Each number is 500 + 25 x the weight over its row's rms, rounded and kept within 0 to 999. Layers, rows and columns count from 0. Numbers have three digits each. The size before them is the row's rms in percent of the matrix's.

# layer 8 MLP gate, 1152x384, rms 0.0958, rows 487-535, columns 0-95
097:470473514496442486498508468502521504502535484471490515469527536526500525498524525504499488520477508488454484521476460498470481513521523490502473507519481502534486463510486495531518510481537456480476501534571490486424506483452498514471484510500487520472477499548533466466527503501481516542
099:535520525456544487465513468501519499503511472514530504489459469490511555507491528474497513519483478486531480459454522522504447510526499526548474512487472540511483495519520440489503500482509463537544488481485523502499487507518514495542498482502517521519532518521526480531499485526492489554
095:514522463415511477457499488545465522495471498495462508511476482525503478546536499522501484482452465525487497489514472501506533490498511498525486560530512498479511501529469517484489521519518506540498533500517494483475509530482488466531443491514516513511505479493527492468461508459470519494
098:469492452499484518530497438542566517487491465534482513456514507494508511494485470509487515492510499518476501508532489477469520512478499476511458511497523512524488523521481495493489547509487448520511524471494457488524516492517495524504492499513550484485519543532518473504504495500493510517
102:527492479447472492497471486495521500502466488509521490509487541494550509498476490486530510482517525469500536502460505488503454512473447467529523514482498516489472514518526505518492485489514528491499515520494501487459545508505504577541541510506513501479470517500545527493493540491513476492
098:535510479492505498466469500469501509499534498488466505489532486490459486463473484508554510520490479493537506497475500511445494542522580504504503452443525513485491562519517508474497486493434482542512522482484491498429485493508446482500511455490511527495484457501516484498456492528463496503
097:524507500496510484467492543523493460514544481523474469564516538500531484510513543507521548502493503530539525516534528480496493514498538478508514490471510509475457477507465497487498508492489486482493509522460505487541524466546503513486468505480499500464485462498509520507510519504469488447
099:538520513513498489464459533459492517466501516498515504516499468482483532480453559502524474467521527524497483526472474473523483466522458523466499488475526478464531514499538486490538507513538537496496519509529533481505470518486450520537459514499499480488526483477513528529509526447477457480
097:490489511494492503498479507502468513504498485512469487507537469480456532479526485466467505507503482530498482476516487478555447510495509498522485541502494489547519475504520474481547525496512507540531493502506537507516490466506503538476479501533496500467511504467491512495529504532523461543
102:509474476477521500463489517488499511503508538484450560484485443541521478465494534545518488529479511473484490513501483556441493529462522502498458487459481466493491486495503484509492468512509530506498507541541506456562509500457504504522513508474504497476454506499461489523528538494494463549
105:460549456511513447467517459486511463512520493496465498490516522519463462480516507497497508489524486507480506512478487511504490496544524526547501480498487462482509511520485471504527520493539468487525507525516526520486489461454497514438501532525468542472474466456488503507489517478509504473
102:462489494448501526497505481488529530520467472494506474490458543510514497485504490463489510457501487487493551480490475488466434463501492496471502521505516478519541504504498526473477545467530525502518523493490495500463504518522464537480506460481532475453481509521459532453474471531506467489
091:530456515474487530510506492459486469496486515494501478497487459495477524480474489506475495500484467459517479530518509501507536511482496502548503516516497503475482495499503501484485497431504508537478474468494456483498456537457487460501466507459540522496485470480474491493470477502479467452
100:516452509487520469445509492538509492488458554496471447482518493496529494493485481484479523489511502494490509549530506510433506485487498510510488489460506458536519535544487496422530452492558477507496535533514519468491518532476477489482477509492499503480506478453489537511519505481505495484
100:551540497469481488507492486477524544467501505503448465535501473539483547491488521531509499467513523510501515509516471499524515454504519434507484512513510483526472512464485480486520509506506531481529509519488485484496481469515541497476509520484455534470542519491513518496546518472482502507
100:504504497458492491527530496508487514514508523524484479497462476470501521493498479477524504481522453444484538481483484524518525491521534478476471474494507502516533501482444519504525525528518491502509467468535472479508507539499515506510489465497485492519455469543477508542500524492453527506
097:507451497519528467441446490524517519507484509517502520491484549519462495487494499482479495506498499482536483525489500491517534487544446522557531518493528506496503526497497494472461478478535474515501478500469459466504480511467506519477471497504498536485524507488479458508537506503517456468
100:476517552473503525514553510510490460474520452511472519529496505464520527500477547494485486524500519506444534529473479467531498533521495511513512493520499482475497534503475516488499518503482498554464499484486495488529464464457484509538500511471525481462514523517447524502519509501463497480
100:529481461515504539531486479503507468487499477530503533457489498530478460498451507476484537462521456502532495472516481536482503525493510500527491505508488522494504501503516491467536503501469533541511481483524443478515489500527514552473514527493486476511498506501546495516504488498511476506
107:544523476487529486480474451458507530479545484484517514517514497508480506490504467459524489488494486506516468458492516487506540518532535490515511437497486537460537471456443496499467481528475483554503504449504536501520501453539537499522522486509507499505471446546553473475469485525513507529
104:489492510482531470498500442506466489487509476480501529549517544468502519479526549495550473447489543506530474485503478564510491462460476512465487499519485508481477525515540506489486477504509517465493483475502434497490488504531503524522478487491480445493514504464538542462487488523482528482
102:513492521516521462501512481507541451509469492512485498501539441484540495510518505491488511511466556497498508491498477509506471492474529498499496490518540476478492496528480494453511509506498518475499498522507486490489532457495481468498517484535489537470483542500464481499508471458477490520
102:484479517531525512544476519492480506463518532492512496495495472510498495504502474526474477512424497478515511466494486477493496461495491483478526481465510486498517457496494485518509454485484480492528506485460499501450508509510509511493484541504488480464495533496499507496529483520495485489
100:499472557523519492496547507501510502444468498488494521510481467533522518507480492489478515514457520506542519474494529537540510439456472492485537489496476514471515492513475462488535503540512500475546482532476499491469500475498525530540527508531509509515474514499537493524543520521496486471
093:503488493508470533483458502506515448509502557512473499538480520459479534517510487472498500526471521476499547522557479518563511510476471496502503495524502541485497528527514484481467503505490473478552473478487526498530460477532476491507527457491542522503493507525516488504552517508476478488
104:487504472486465510513522530484501473498510552507522469459514527461511533439462499487514525471495507508507535490493492519462489510490561505515546496486479509496492538527556522527487546500480505513526469482466498541487476530497511487504543456522517496510504548517507486523511515501507570533
102:469498450484552520493517499484531500510512545503508511517499481517470483459519443496500458498550499503464463474493521525499519514472477507486517492477466437476492464525521487474462477506494462473517475511530499468500490489472493496488491526456514530543517524523454536466507482460448538484
100:486503513458515480498496513505518505540527516511488474510511489501490531515479492505504456502504505515484519464523511527501489507488487521448506537504534551490512476510501512508523516492512516488452523480457545521511533478518487477487510503465515523490507455476520462500503489524453512491
099:560505527490479502484510489478499503512501546514506476487497519522552519482509521495474482537482432511519512511499517510511478514520498525510497456520505557493466535492536490509499494516538476465529536512498470531497475510537481492501493513451432502487532521512527506466540498483456482502
090:571508471486527495537489527496494487504453506536508515554527510483518520503493495533497503504494492501554517480486501487469495467490473459482471525497483496473412480530536482480522524506532483510518524489473448520487519479475486496534437535483548500497503471499502502513504471528514507475
099:535525511519520504557516536541526527550493485497516474527503516549493488507518485529500555495483473508492475503548504519482463537482507499493500522540483492489533523554484528517472486479511468451467529500517512455500493508506475523539495519423500481501484528498526512513521530519466441515
103:460556499491495503505459468500478512480524480481481476522531514465531526516511482479495483493489499489471482520472523508467486498522516460540504498486489476499492503439527498459466468451525511530556512506493438527504496473536515516512474526481495496466504526510499447474547502521488496496
102:504488454495508525499498482525486555508522458496508503444547465479487480500496466471512549517519471499568464464492492474515507487427478523480480500508477485500454461459472500516509487505525509472495449486495509484511506538533489470478474495471486499524487482463520518443508496518481509485
103:502494489499536496495478509506509475525502514492440479518553514522493519514501530483511533511456504496488513525572511499511484531475534503492480539502489446493459449519497518466492515494485506512474479489473495464514514484520488492471470499497493506479457514475487520522542507524542482479
098:554488504539505471533492534495495517528500510508532480506512475476538455514492469505544520509496496495504484508494525532542535512470513539512537535504517486460502509553469510485523499542500496501495489519476532454504510490512468475519498466498537498482557528476452523474538464507509524436
096:525510534518470519497482496493487501512521500495485504514483492478482523444528553492480509481448528466508517456528500517459469481455504492523509513499509505456511533507480489512494519524475495478549496480509475516518529519524497508508472515478512496528523514475507493486489555497505470445
102:501504503477515472498515461515480515551479510499524530471520497453536503502535484518495530490491473530497544523511520509493480527505513470494492500494495536481477500479542498489496515534500495521481514478529487450492481493496497521471484545526489492455466492467509496488498496508493519486
097:495516497495512462496545529503493493477488470469498502504479504463514513486501495491475511505512483516493492487494484482502549488468487467517503518506485516467451524484497549543479473461473521514457522491488500523463511507484489464465472548482480500459471520495548503471477510497503515515
098:489469449481490495495489507492505523457487490476460488459518525510444476494518504487520501478518513479489501512511538517501522481509486506488488520510534492470489537452528515521496516502457545545480541464498514512451473462466474522470471524530527494458505471511461500563511467483513543481
104:527503477438503439485496528496519536477507524470485477497516483466550523472493499466443477490487515510483529489499464502497495530472533515548501506519527519519539485502462474476494480508549467500494480494500471489526465497482504510520541479497526509574476486497493573506554523465533523496
101:491534515507493518509493506524507516502486467491464481528508482497521488502433509465493453530476575469517509505489475526536536482530496531579451497477525505483472492471505447526473464489476468494522512467487499533489474492518486449524503529490484517545473492495469531477539493477532503524
091:489498481520498510519496520512500505510488525539533503517546546461547494516436532497509518498494483505505519501500491477478483531479518489457509508512505522489522538473521485516512538496516516520502515516515505511498511483489481542507491491495513488513490500467466528496514480486521554492
090:489522502460503497479512456502491503496493506547485483508497510528533514515483450485490501488453497512522537469514544530511510528500509520498500537524468500508500504522515484496536518506521473544530527512545497503516529520444487483508514501520480514507468480480540507568564522553476530493
100:526490468549489468513454496482455504470462500477490490582516508493503481508507470514519517518464510514506493497467466518485449508456498486520509474488481465547516518493484483493517488469515509472498497516492512537436467508472512546509455490531524477490538454516538494537499473479519526498
101:525529475517515486517515472530453520502525486474478524522496497462515542499495530504471487496471497507498497531494451509504462493519445517542495510503505569455496509490491501485517520552494497475508526517485551492518493541490512538514517521525520493548515495526571522521532494513480507456
098:494533480588496528511502487493520499473504531455495534482493530483493468485505461510491428501512476522517485498487495509498477505489509475513516505489500507494539507533455519529506483510481445473536494476488488486482502494476499533458459485531540513513468489540454477485513483471508496482
106:499519521476508456528491502502465500537504490479538452529449557523457514467455482517525501500505527471518507528418484504470541508539500460518477504511479484516531481485501488448488484518499504498479498508512514501475545552485485536493529480503523491530496534482510512516495495514501510518
114:513482506502542460497561522487523436529509511505478504493476504468499483547496484547511496537485518491521501537501528523498469518498490471455504483464481511521517497506467456490517526491511479463522487491520473497494497474504493523496509554515533511476478481523524494523483521471500479520
099:520487472547457475498436462472473488500495476499495533549520460465488534434502496503494510517514489569546477559525517477482494482477471489517496499516521477499460478536530486532484514484468497510496510498546474516497518527527482495518501536512500506518519435527500547489514463531530506443
# layer 8 MLP up, 1152x384, rms 0.103, rows 487-534, columns 0-95
109:513486486508532483530504562525535496480525517532501495558499563530487469461491458531536534447496496497525499540514499502482504503488462482464487505510505482486518547534535483479478491510529516520488545469511502483511445545475505476513505484509511529502509578472499481562492479486479451535
092:460473488516456498499508497494501494504452499486491500511470495508475531500533531491499550556485523505469563490520493514477516517476508475507523466487479503529483539505525491517507484570519492507467529529504495535496524502460496504449469564481451522514548504502500507484523497491493491495
102:492457525492497448532510491490525546480484514481497440494495486486407474492512473530504471548498496482509540528541515492492501497505490469512513518491517509509542443504481474506520514506482483518537471457525522492475453519524504487511513466487479498522538496504471483511505444509506475520
096:529481497498480544513489494525492458512475502509520460468491528520479487519484485490486492494498479510497514544462484473487513490527543498519469483482501484505496483548504501546524490456460496527489529451481505477498512511488519515550519500497468499520489481515437478467524489490526465524
100:521510513493482518494494512522510506472495483513489512480536471488456502520505500550559481495496502512485490476463448492513549552527496486551463535497482499475499467552493495482438496505529553519475467525492509516527494523536485472488486492481467496486477533496518501475528458500462471495
104:481537503472495493466529520512512500539477509498475509509490519483499494521496512488448501496496546484506510494482474548541505498512517462528528505492458422537535496464502495496518489519533485449479500504482523517479489496468483504481479478513484501534477462492474507509484503463507492465
103:514540480497472517509490490489484487506529534452477502461525553520503506501500537512500495512513496500517449461492514552454501481496515505506497496493483519504487522461499510491473547544486496471477477477510484532460476523584458482524507453484498491516528488553537493509526529481509474538
101:505483498488527514466541460471486538500498494466485480505493472483486539524529515489527467517492454518483534510499532506453486558486495537496485535512478518556499487517496518531532476482496479522525461514502529488474451513467551476483506479467529468488526506549487453497482524516485503497
099:504485506514512514482565496490503485503483509454446477472479513455486521452506510505512486530514516468537532478526544469505514505440503540517478510492529494484491519465479497462497537502506499514485523469510491483497503521564547534500505470489489516515523519466486491506502490478456478521
100:529469480423475495474447507523518494543509502492497515496477487510497460455539473570519490515494484530526506521478518519498462525486481496514499484510487504506507484469483486520522503495503478537485494496540488483554512474516485488495514482467474526533493468502477490549494540469485472526
103:476505494492474527489491489488498489485477561488483479497479463500533531530468506545489433484495516459501506491503467491524483526526519491478470480488469504510498502462507499472526482502496508503535524445485504513434477473543499507509441519449490485527503533452501513492468471509484549503
101:446503529504535550513544472526464505513453512498504446519491524509509488507512500463498539490508490481520493505534476468504532485541496517505474492534516539516516520537504518478523529528510487488552518482499554498506461547437533492476506470475490507543488496506468493485499470514502476531
097:494461460476476534491511505450487474507526501500470452494529515515508490533503470501522518521520504544495528548515477468473536489511524514519471552515541478506480429507509538485466507488496555530463477479508508480491479503509492466490499489518517505498566502491440463497483509478516493514
097:505512494522520558512474479558497525570508473487472478498465495455531491495458482498504456523557479470512545514518488485491513483493504468497534489435482514508521478510474489470483509481503454470502500497509531496500496501472526536499511485516493486537469478463461506461482500514518483501
098:489493507487486475539498526505457518454531524465444466555471508499535541468521491500525507490476482505533521506527470513509514494484478489531527517484467507509505508515479511489512515537482491491519468533501508551527507529532458575484504521525499496506500489513489531524506502496487511509
099:513466484533514532488448513521495514458491494478524513493516500514478489419458494510527522477473516504550497507504499482521538545483509469503497514513488512531492494470509477475537533527526539486541466457464504529489529505506494513519522491488473523473522522518522530525490460546528466514
098:521533502496460495542523508514530501484434523466509509504522494547497492533525511530527481544537540515511472523464503465487511509487495508513517494494488511523492506528514517527494509483459467469473514460508515505510511435502479482521472496484455511470518504548481486488508473489486491505
105:449477499507465506533489503509532528509462533478491503563546513470538483508462511481467472494492485500550474497487494504470536497510486532485541488501484504505474550481534505488481526528509477514493488507529513499504506458517499522548510486474452485507493530508532527504500481490497518520
101:519480461471516527493502479510542488543508463529502501513488494516475465509496487511489524511435551528519493500526487494526510494469447509510501522504490495475525521511535468523533490495543504541515496489545477497490468539549495546533516491541487516502496500546489496493466537454559437441
099:512499485503470503482451532490482532537507460521540516508528506467467505500485453512493478512492466513515543493470517507486506487479483487485476516521473496521477474489473537514505483484503508500447468465485491477501508501549495518529527506522505461532451529529499491491466536503525481528
106:543542512471461447495528507523495513487552485495495478532520497497477491518487462544532534509535544488489505496537479451514531489456501491464492506520470481502481508500492491446491516498519498507465557513539491547524493491472504498533489515476500511479487496498480529468480495481477515521
103:472530477471505483456483499466497524495483548501488482492521510530492470511494498491509455499499503469463489508478505568493504467516461511545505461510449532444480494525508489522480501525520469488489533508518539486497451517467528497490533486519488503460496470487540511485495468501500478519
101:487519486478506570519492460452518507456466548522503514492467467501515502497444504544476474505486473469527496494498508553480523480491494533489482500497518523512463529515529476492565519503515495490489522505521499468472494513498461479514516515526481538484474552496473546461533535534482489494
102:501546529543479456448508529495543497445447495519488463512490530496501466490506505507495476491490516537474480575508510489468467489483497485454524493530495484508489501508503529434462525501512509479507493496475479480544518490435503507486518469512512505529484517460500522496515494473514484509
097:477520497502480521500536485498471501523506464523478506507486519478487463489499473514490500497510504464547450477533479440470465489519539488499528506484529499534496455509490499458544494435507515486508492485473526513501463533504500446500501577525516478491527507546507463513516511472494472448
100:503514515445509490480496514498473499473486464550506542481486494486502508530505527484514513513475444469532501511499485483523507480514499487494527484530508489550498506470479486472543486500490479514482457459527535463471485475502494484508492485495498545519449499494497513455543448495435488518
119:502494525482480480467498476528495492504496436471447469524461505498560571520497499519496508489443509497541536499490459503518482494542484504511481506517521502483436492503495493513523499494514527482471535464454519533503517486498536451497505505505496510500523500504511482515472516526535459496
101:535513462497463501456480536498446484449525485532469534462495491532522494471510538547471530474477501588489518511513504489492432536504468500528500503504519476524491525516490487474503503494498480470508490472461499512447527506483460528497493492513489533526475489525480502487472474495542518545
100:493500483477496479473501460485489488463528509531484518500498465510521507521501482488514526520496500497489473483487502511494503541473523500505480486499518546520482506507474526520512495481493472549480526481497568493495449518521501516468494482502510517512471524515515498533501517478476553518
100:462493523483451505488471493481503464482463482548536476499527455484509495535480520527465493492488475524529481474513530503479531540498486480502519520506522498512483527491508471475450510502488505444467469470540492498506457496494510539504505496532478521516478508491452494531519511445501512518
097:516471472533469503489468503478474477551511524520496473523481489492492535477501505541493513526511513502487535503491495485443499527483500518496459510487523500524539510489530531531505478535492472520552517455509519517530519481491526475530448497452465488501479494479507502507505481496507522485
104:515488477509483486484551513510551476504467484503519537485516491527480543511511502468525474506441538513475484530519538492487517541478473512525499474465518483497511479493530544506494488508531465480472517498491476546477515489486515508482514503510498520513521508508522506522510511467537503447
098:449446484529482501498475537509531533502503486507491482488515483521501502491463541471467524476470493471556485513504489522496510455524495500444503495511485513505479513495496484495473525470468515470475485513486493470475498545520520488491467492493527470509539527493495480454472545472531537501
099:480509457490467531462477476466459479480491477520488517519544489521504458471507525505510521533547498486485525514502489483540471495503506494502479489518488474473516519447505470531497473483511496517532462470533534504534483429519517516541518535513507480466499523468543540492478494514500504519
098:479480484480431488523538491470474472501476522472473477538450506516479500544544502525480520518479524491486479482514481493506517483511547520500474513555535450475546469509495484476507471513466500498518491493509512489507521463503526503490465541550490537526492539498493539489499510500547488483
102:510511502519458492509496521521526579482443549524500484483513509519501461509513521514509548466477466484486535538478491466516511521522474499502498481495533544498495510533513516528462546496510477509500505497475520497514481552480523525515482557482545531504538509505528506489523516490523487467
105:444477550502522475486500505503480484493442498507503514452480491487509508536498474499464462540484412466475505484496498485510490509502501516516518513511456519476494517526536498499529509534519544472529476516544473468523520481494504507487486480505467478482499506557463494517496469522540489519
095:454515501500478522471510469536494508561494495495485522486501454562473511460473511477481511524490490527501506504518449531523538511478458502479524506511506549448496519520468482518529512512520462514519532483582537520508520445501509519502506498504492505469507499521538534546541491508512522551
099:522508515523540476492480472547494554494495528508495443526499516501543481484549437518516494469478512501540499503510527492498502478474507489474487493483502460471519482509458511516504537466498466523494511499484513469510468473484485502502531526491523483533491525502490441499455470449536518477
103:480496474467471487507452510456484561517521506537480527480511517499542498438521509485491513492462520499475518553504485513493488497453536511541482494491459515506507507501529479498465449518517474476492480517498488518498462518469520480486537513541523507487469474490509501536522533470479465494
100:509511522488473498495526508528529443523544532531490516456529558530550485462489489488448497552482518478479503494490489509499500522515483459529474502471478506545527482488507497518495543474514494512550454508463490508498513484518475469539522558515497502503523512499488554532503467493531520524
096:460507474515483492497498550495515507510469475519522476454527459504486505490509465516482482479462497497525568510497496516514485519524508516502546514514506492512510508513444482532488485499456483477482530479551490518499505474504482502486482512530489503486519495524508536509494446493520468516
099:478511502544511516492449493503519491523511542479483491510513514457449517516539501461481480477531507513499528528538481538481519498473496535490492546481506472483518512489478494480546489496501535502491445497489498482517497541492520553466488496511526476492451502475501534472508478474481525477
098:472502523511499489516486497526502500474490499561510520459508492539493506484476512491512468514546493530475433516506458496500524541459504532479476554525524474531459502523523477457512459477521529491503502487513498509506492479485442476512503499503482479564523497521482456541564484492505482537
098:475524511491492459533507478441537519489520503477509522494548491517473468487544518527465522492538477489524504470484505524536514516498477469519482469492539495527518455511528488513533523528488504534483517482497547460541471496513507493496513559464501501501476504507510511493492517525531456538
096:507525526509468508460500517453480532540475497554534508539567500491455492479504477493499496466496485496530459510486495526469499555532496498469497547480537498487527489503503527464523473465488515497516535524508528459507483513510518496470503474507538512541476534498470489475533550507487495516
102:473517509486512511501522585506452465543471530502513487489512543508528498482472507543527490516452518495486524547520498491529513496534474503484514503518473475561519519529486476501481474498469476507493522490507495524466441485499478548469558485519513558528521526473487510516509481496487491525
122:484502497474526491459492452505481492447485513486533482486550511491522494511490526500488493475526480472471509434467499498512510494484470493496507486504480510457489480544524458495482478476468475503489489493484474506511493521452509455537536462467479548498500510532517541496476509493516538467
# layer 8 MLP down (transposed), 1152x384, rms 0.096, rows 487-534, columns 0-95
100:478478480526509464523542490531468530563480484472481475480487492499485486437574482555591469481448487510517455495505492519495472486497536551503495533488471473531465505508507532542471516463497493494473532500508545537527493508487492510495496484519459555563506486505475533514509493499525530479
100:475498501527507528472480490505476433501481455481462465539478516508480494451469538519515485488513531507511530487471509432510559427472489483469507514524527477483519501505501533514529460526528490482472485529503499466494498528511519484501494509473488504427500491508459471480478483483512504495
102:495478552510494510509500488509522481523496506509519520499473525489497546500494506511551511521479536504492491485508500515458575475559462482533506522465491498518519493509531543508505500501538491539534492478522487530478502543535506496505459511544450465496524494520463475498522459476498479493
089:521486477512506485487503483468515523485450487505514514499550491477510483546495477512484514463484526528462418515543509501480498523499533493522481516525526497472477528474474496500525497466559478502516488465513456500519467490517500527515472507467454540511509502507509485483520506497508550537
102:548520534509494467499485482481515485523500509503472491484509520511465543523524489481505526473535502510508501492445494494472468524478466491524508490490491486540515486565478497527497466510499512513526508453455442540504521513471543491498480496490510455509502523448503484492491503478491483516
103:473505452452499526532502498507488501479452523495525503540505526549480481498476521505511495500490481496474506458461538523480500465549501526502515510540516483530500500502491498456492506508484474531489517476465466527515498506494518466511508511502505545482467495508520520483446438470492488514
103:498512515444457511503471520497501496523498444529519543497473506496519511504517512512508500527491472496510560496516494524489477503497510466507511528448536468496518483486493560538482475524526522469464523499471519520531518508503518502471475485525497562495530501506454479528462539502437509502
096:435509478501476536486493515511512501442545502484516493508475514509539505455504499525506478478478527466501508484483529521479515514544477501519499479490488490519532529495469523473533515478504518494515483495471497518538483516519544429504524492513519501507508495452506509542559489504548490483
095:530498492540508497516507512486528470528480544476502510494484500496516501540505458502490494529505520498501520508458524493514503489490510504538459455484487461515456453490509514511497469489467490548465458471527550505548492485516469497502462480532483471485495495475494484459460506495470485508
088:488487497527494513490501499505477505466498514496479493542495522488494504526499481526545464503484514470508545484488520516495516489516521474455488493486485493501533540506503524526464490476494502462508518499491510507528502469471442494546516519504515481496504516490513495460498509534506497519
107:532489485500478467455505512497500527486589504469503507514501502493527484479488508527481489544487500501476507489485454480468499470482489483489498501492510541506500502472483472533494538518503515520442488446507526512536515517520531560516491557491514506489452482484482488486486528528527490479
094:503484437508508541477531510483504503531520500466448480506557538496521466460535524528489457500529502477543484501551488513498508514505496501463502482509476505503542482479464530514506459519519506512427493540494480507525535497510513525467478510514531509547507489497539520508501491461501475536
097:509489518505515534511511486495489502503527516484503523522464512517506516522490495510499472490554465518505532509471558497485505502501493507533525497466517511526476549535471493521516525483518531503457489494504498484506503522514482473447487468499538501502491557549518448553508517455502452506
100:495478465521516479504477539497488477481558492501486490522469475551466463515528528508471506504491533536524482453508468454480459506500521482513498514461509549494517488511519468463504505508506506497510457519480508477476460487499489505517474545480478503530461521427508483546504485487506528489
097:503468541468487528494504583506523468541495469500464475544498544452498502505508507514487523506529540517491483454500490514459516498524487462481538472491518507539511521532457503448537485480487478531485503523512509546513507525462476472477503536516533528513500572481527486520505577506509496512
104:444510550512454463511486533540532524478511486489536533524516495478522499519495489457493463521502502507522482470494509449518525498493501498484490492482493511490491524472484448508508489495504497487522534451471528495504547482500497516512494491505473470509493488550488516537514503553515495490
105:474493496528509477533483482491471526455507519484507490486490542531476503471451500501484489489534541543554531515485457516500538507506464489497535493515498505500508505490505484524497479494488524512506501489480536500527485446505527520475456517487488533505502486536537494505479523543548484446
103:479496508522491494501453502523522496519485489539492490488484522503533471512514534465562520490502516461509484491511510477525520514513495523510510470459477520506466503500521490521474486463477490524496466487549471528467520541490504480440495505456473501531507500523503517532514503481516520486
093:489465481468502514484513522517489474510513486561439545506492514505534491493487447528537526477503512452500492474535505520511507495536471487503471456482459520498489538501481493529484505506538475518498514488548454539516487478499455541461511546505497494503492515495477581538548501485536469501
103:523511552513512497493474498506507499467549488508548496505510478513519526472483467502520486481557516564497466508510507485506521519486520519485435501514468487494503427499489503493496486519494423491478472476528503481511496495506517514507451489483517494522493474520561487501494478576521447508
103:563476514463513456500500481526497492508498498505474473531517436489547446457494505525519478480478538487495546500517519495478513495493493528478502493489492493490493497518483515499478529517511512480505489479511510520474467480478495473491501493532486488485476521506460510461516490516487471485
095:490485510490495517518471487558483486521496545491525522486507486482513457512529469516515511517500532518461455517501479565466499511536489492497503462503505561488491520513497469503494511511519476488498504518505505493507533510493478541476504493521498526465551467489492480524482506506458497486
098:518488471496476505499492485482512492487485523518506510464507478538503525533498450506486522490466515458505501534510520454534511502512500472545462524502458504527529501508494513488502514504502499497485507479533526496466496535467540494500493475502468483527512490517512533528495493472533509530
101:510489492537498521496482540518534513497498518471526504490488504503460545519498502473501529489516472501478474497530438539486514511531525535508456512515500503439508499502458550505495519537463477448508512498482504496509531536506534477509481476507485500487490472468493537523516508549484508481
101:460499491482516512493513494467520515529489519518498476550464434509494494508516530473509474451455502469520509555504445486489528468560508506502478502497522545510529491497546502489483502504481512505503486493512498489511449509433481472451536480484483524479518509528545498498525532488506481493
110:492518470476508486493471502529522503496501505490467495541544519521509507555530563498543478506519434497498476507483496512518490477494478498483513497499485526446514510491490464449493470500497426486504475536470511474496524481508527476502490496462508509521519493470501500460490462525479482514
109:500555493526470481542490518522475496506522528489485478537478475506490498513464518494482510504468462562572548493519470536516492483497488519539452521495480526503507493489536470490483494510479482528502459490475502473521480526508513481491475464489498523513538493528486532532488548541499546516
111:509471501483493536481538503515482499494481515534483518541504493512529463520535529458492523486506535488512491538504451513521508499514499499507492517481494486465473502527500522495502485517522473511498501543511543529495468515492469489488495469549507491542511483538499502497506517469475550505
105:479493525501507474533492492488508478501483503536480493440463516489486575483495509460468476487487470513501501511463496466503545525504486507460475522495557483509493507489491485484482500484518451468478484498506492528572453476506473493511476459539487485495476523485530505452478534480518538455
105:520503525509536503527535491511520515469539529525523521498523514497536525509528483494496504536510479497482502468515524511441509477503504470544519540502485509466485500480551506515458505492505469489494475485516512489506508541473533490525515475513454483519492520471514519529503492531505470505
102:517555489473499437478463499495511489478478502541488472512470503516508541478498510551465518539523473483461460494474504531511500527525505557519495500508495531489507527524495497495514499556486440488516521503507478510516499490505488482486474445454521505499502444526481520511537522473491481528
106:504501500488503531484532475502501479478505490496541533512468520503496462519471508504518472523472435524465560511491498471482496464460498469524498487485474472503530481485501521499464520554475483482538510476548454539489508452515499502529486513551483512513515490529460505522475519505473483509
101:496484477509516479525521517476523513510487518495498499473497513524488524486549511523479460465520463430508499553485482496457488450485539447486497527488524509534509477511486490500492523460496523450519474504529516495513502513494508500518521463500486488523533498517517516489508533482487491474
106:519439449492415519551507482464496501476497457543495557519509515570485503531519511518514487485481437487484429497480527494539521490516530499511500524537508460511508516504518497511492507493481490489506487510496509495511519492514553492498525540531499505483544480488533508473486534546492501460
098:503495435474541538537485541522579528493484524481558489449496468486505505519479493514515499516508492505492513509531473524508523458497505521456508471507471465551512472493500491511488508493490516531495510505485479519471489487521471537497521509498487491505483463510509518470521448464488507454
096:524506467559498501489474504528537504499488517496499440516481536477508529494466514448532529501468522491521516480476514471472458471474452506510479534454482532517492503521456461496521498530487484497472424471474529489539501517528521540517499487519481461479474493513480464444448534500471510465
096:495502485482493481504443529485448485512553499514501519538500488495511471475516494503488457517504466521518480509517519494552490489476504480506507503553476476469498475465484497535492514502489522509529482509570501515433518529468498501497490518516492503568509527501476492508502448499497459485
101:499529503489557486507501488478477553567515505516518474535494480488505509502488461495512469499467499507421479523509537471541527473486508503504518494493491497491515517500467563516504484460524480488497496498480505518549502520439558473486469502513513536543496506490501469546525481534503539470
094:536505481493510512521537479490493536500524443488523508467464524512550511529467487439476477541446506507470523490514514489536464529567491503507521499506493467534521485502518485504540491545486483468514508524489477505514506542522431441503489465488513506527481475496531496492475492515503488504
107:552497515484526499560486501482487491499484502486464493493506522502513465498468458456498521456497516480514513530502468517480474503469571519549491478529533497491543518505510487493485471475535480464526461498524476525538491492484453496474522503542512550517520457510517526405545512511526485445
105:527470547496465492515482508510517478500461518521497539508529490488531440514507510506475546497500517493531488485481506530495500507505443440566507530484496477496489481499486507453499488483499492469487481590479485481534508475468478504512530544503449459518478519496451506500477522471498503446
094:544491487478509468482547448506508529481492480458468513509505532493470456466525485492516512503468509519446495523479487521543470516484517504512471486466493481521498483499468473480505525494482498494517518528483486554516479502529543492469556522427517504529490519490481523483518564489512480510
091:519513486469514501500524507515464515501513533561496527482479506539527457527453448515478481524512444501473488502507511548541444492492458480527468467533514548477500528497490484510534491490488500451496512495498491484482507512516498515476482484534529492499500513498484518507471522496489499504
102:437495526516495475519489505495463550486527532483461468463525559558534515540531507470469492545510489524531495510474474418473513500493544498478479449497542511496494494480478480480509501495466505481503523479495506523508477470528502492519527453479556523497485474513520492482500498527485491517
100:500485487481509459477473488526528484489475514550505524518527504504496456525496470492502514506513474483492488458452482514484503490451491516496477486503437494515530463466505480541480459480495484496532478500510494504530505485534476473510527492519435548516443539486498550488476481523469462492
104:475507499502483480517508467499532487490531498481521499489452497514496518489535478491497462467511502524509478507501499448536533476506480462523526520519509514523509527495478488518518485475531517531527473496548480529527524532487492516524509503519547527496524477495467455481509510523485477512
097:467509458487490531494511493492500472489519499516458507507547504490494478481455474529506486500489496504512507510491484475550481511467489491509496499573505502495483483536546558486514524500500526484526473526536497515524484531541522540488471502519549503540500497493480459481505454518514467480
088:511492443466504507521465491476503512486522488490474509547466479523483500478490489468471471452502486490499498509494452471525500515510504494530497518526518507491496479478503495467484517516510529537503511517512487505510490519530472530518502495484506518527504509504505516512519518503505458510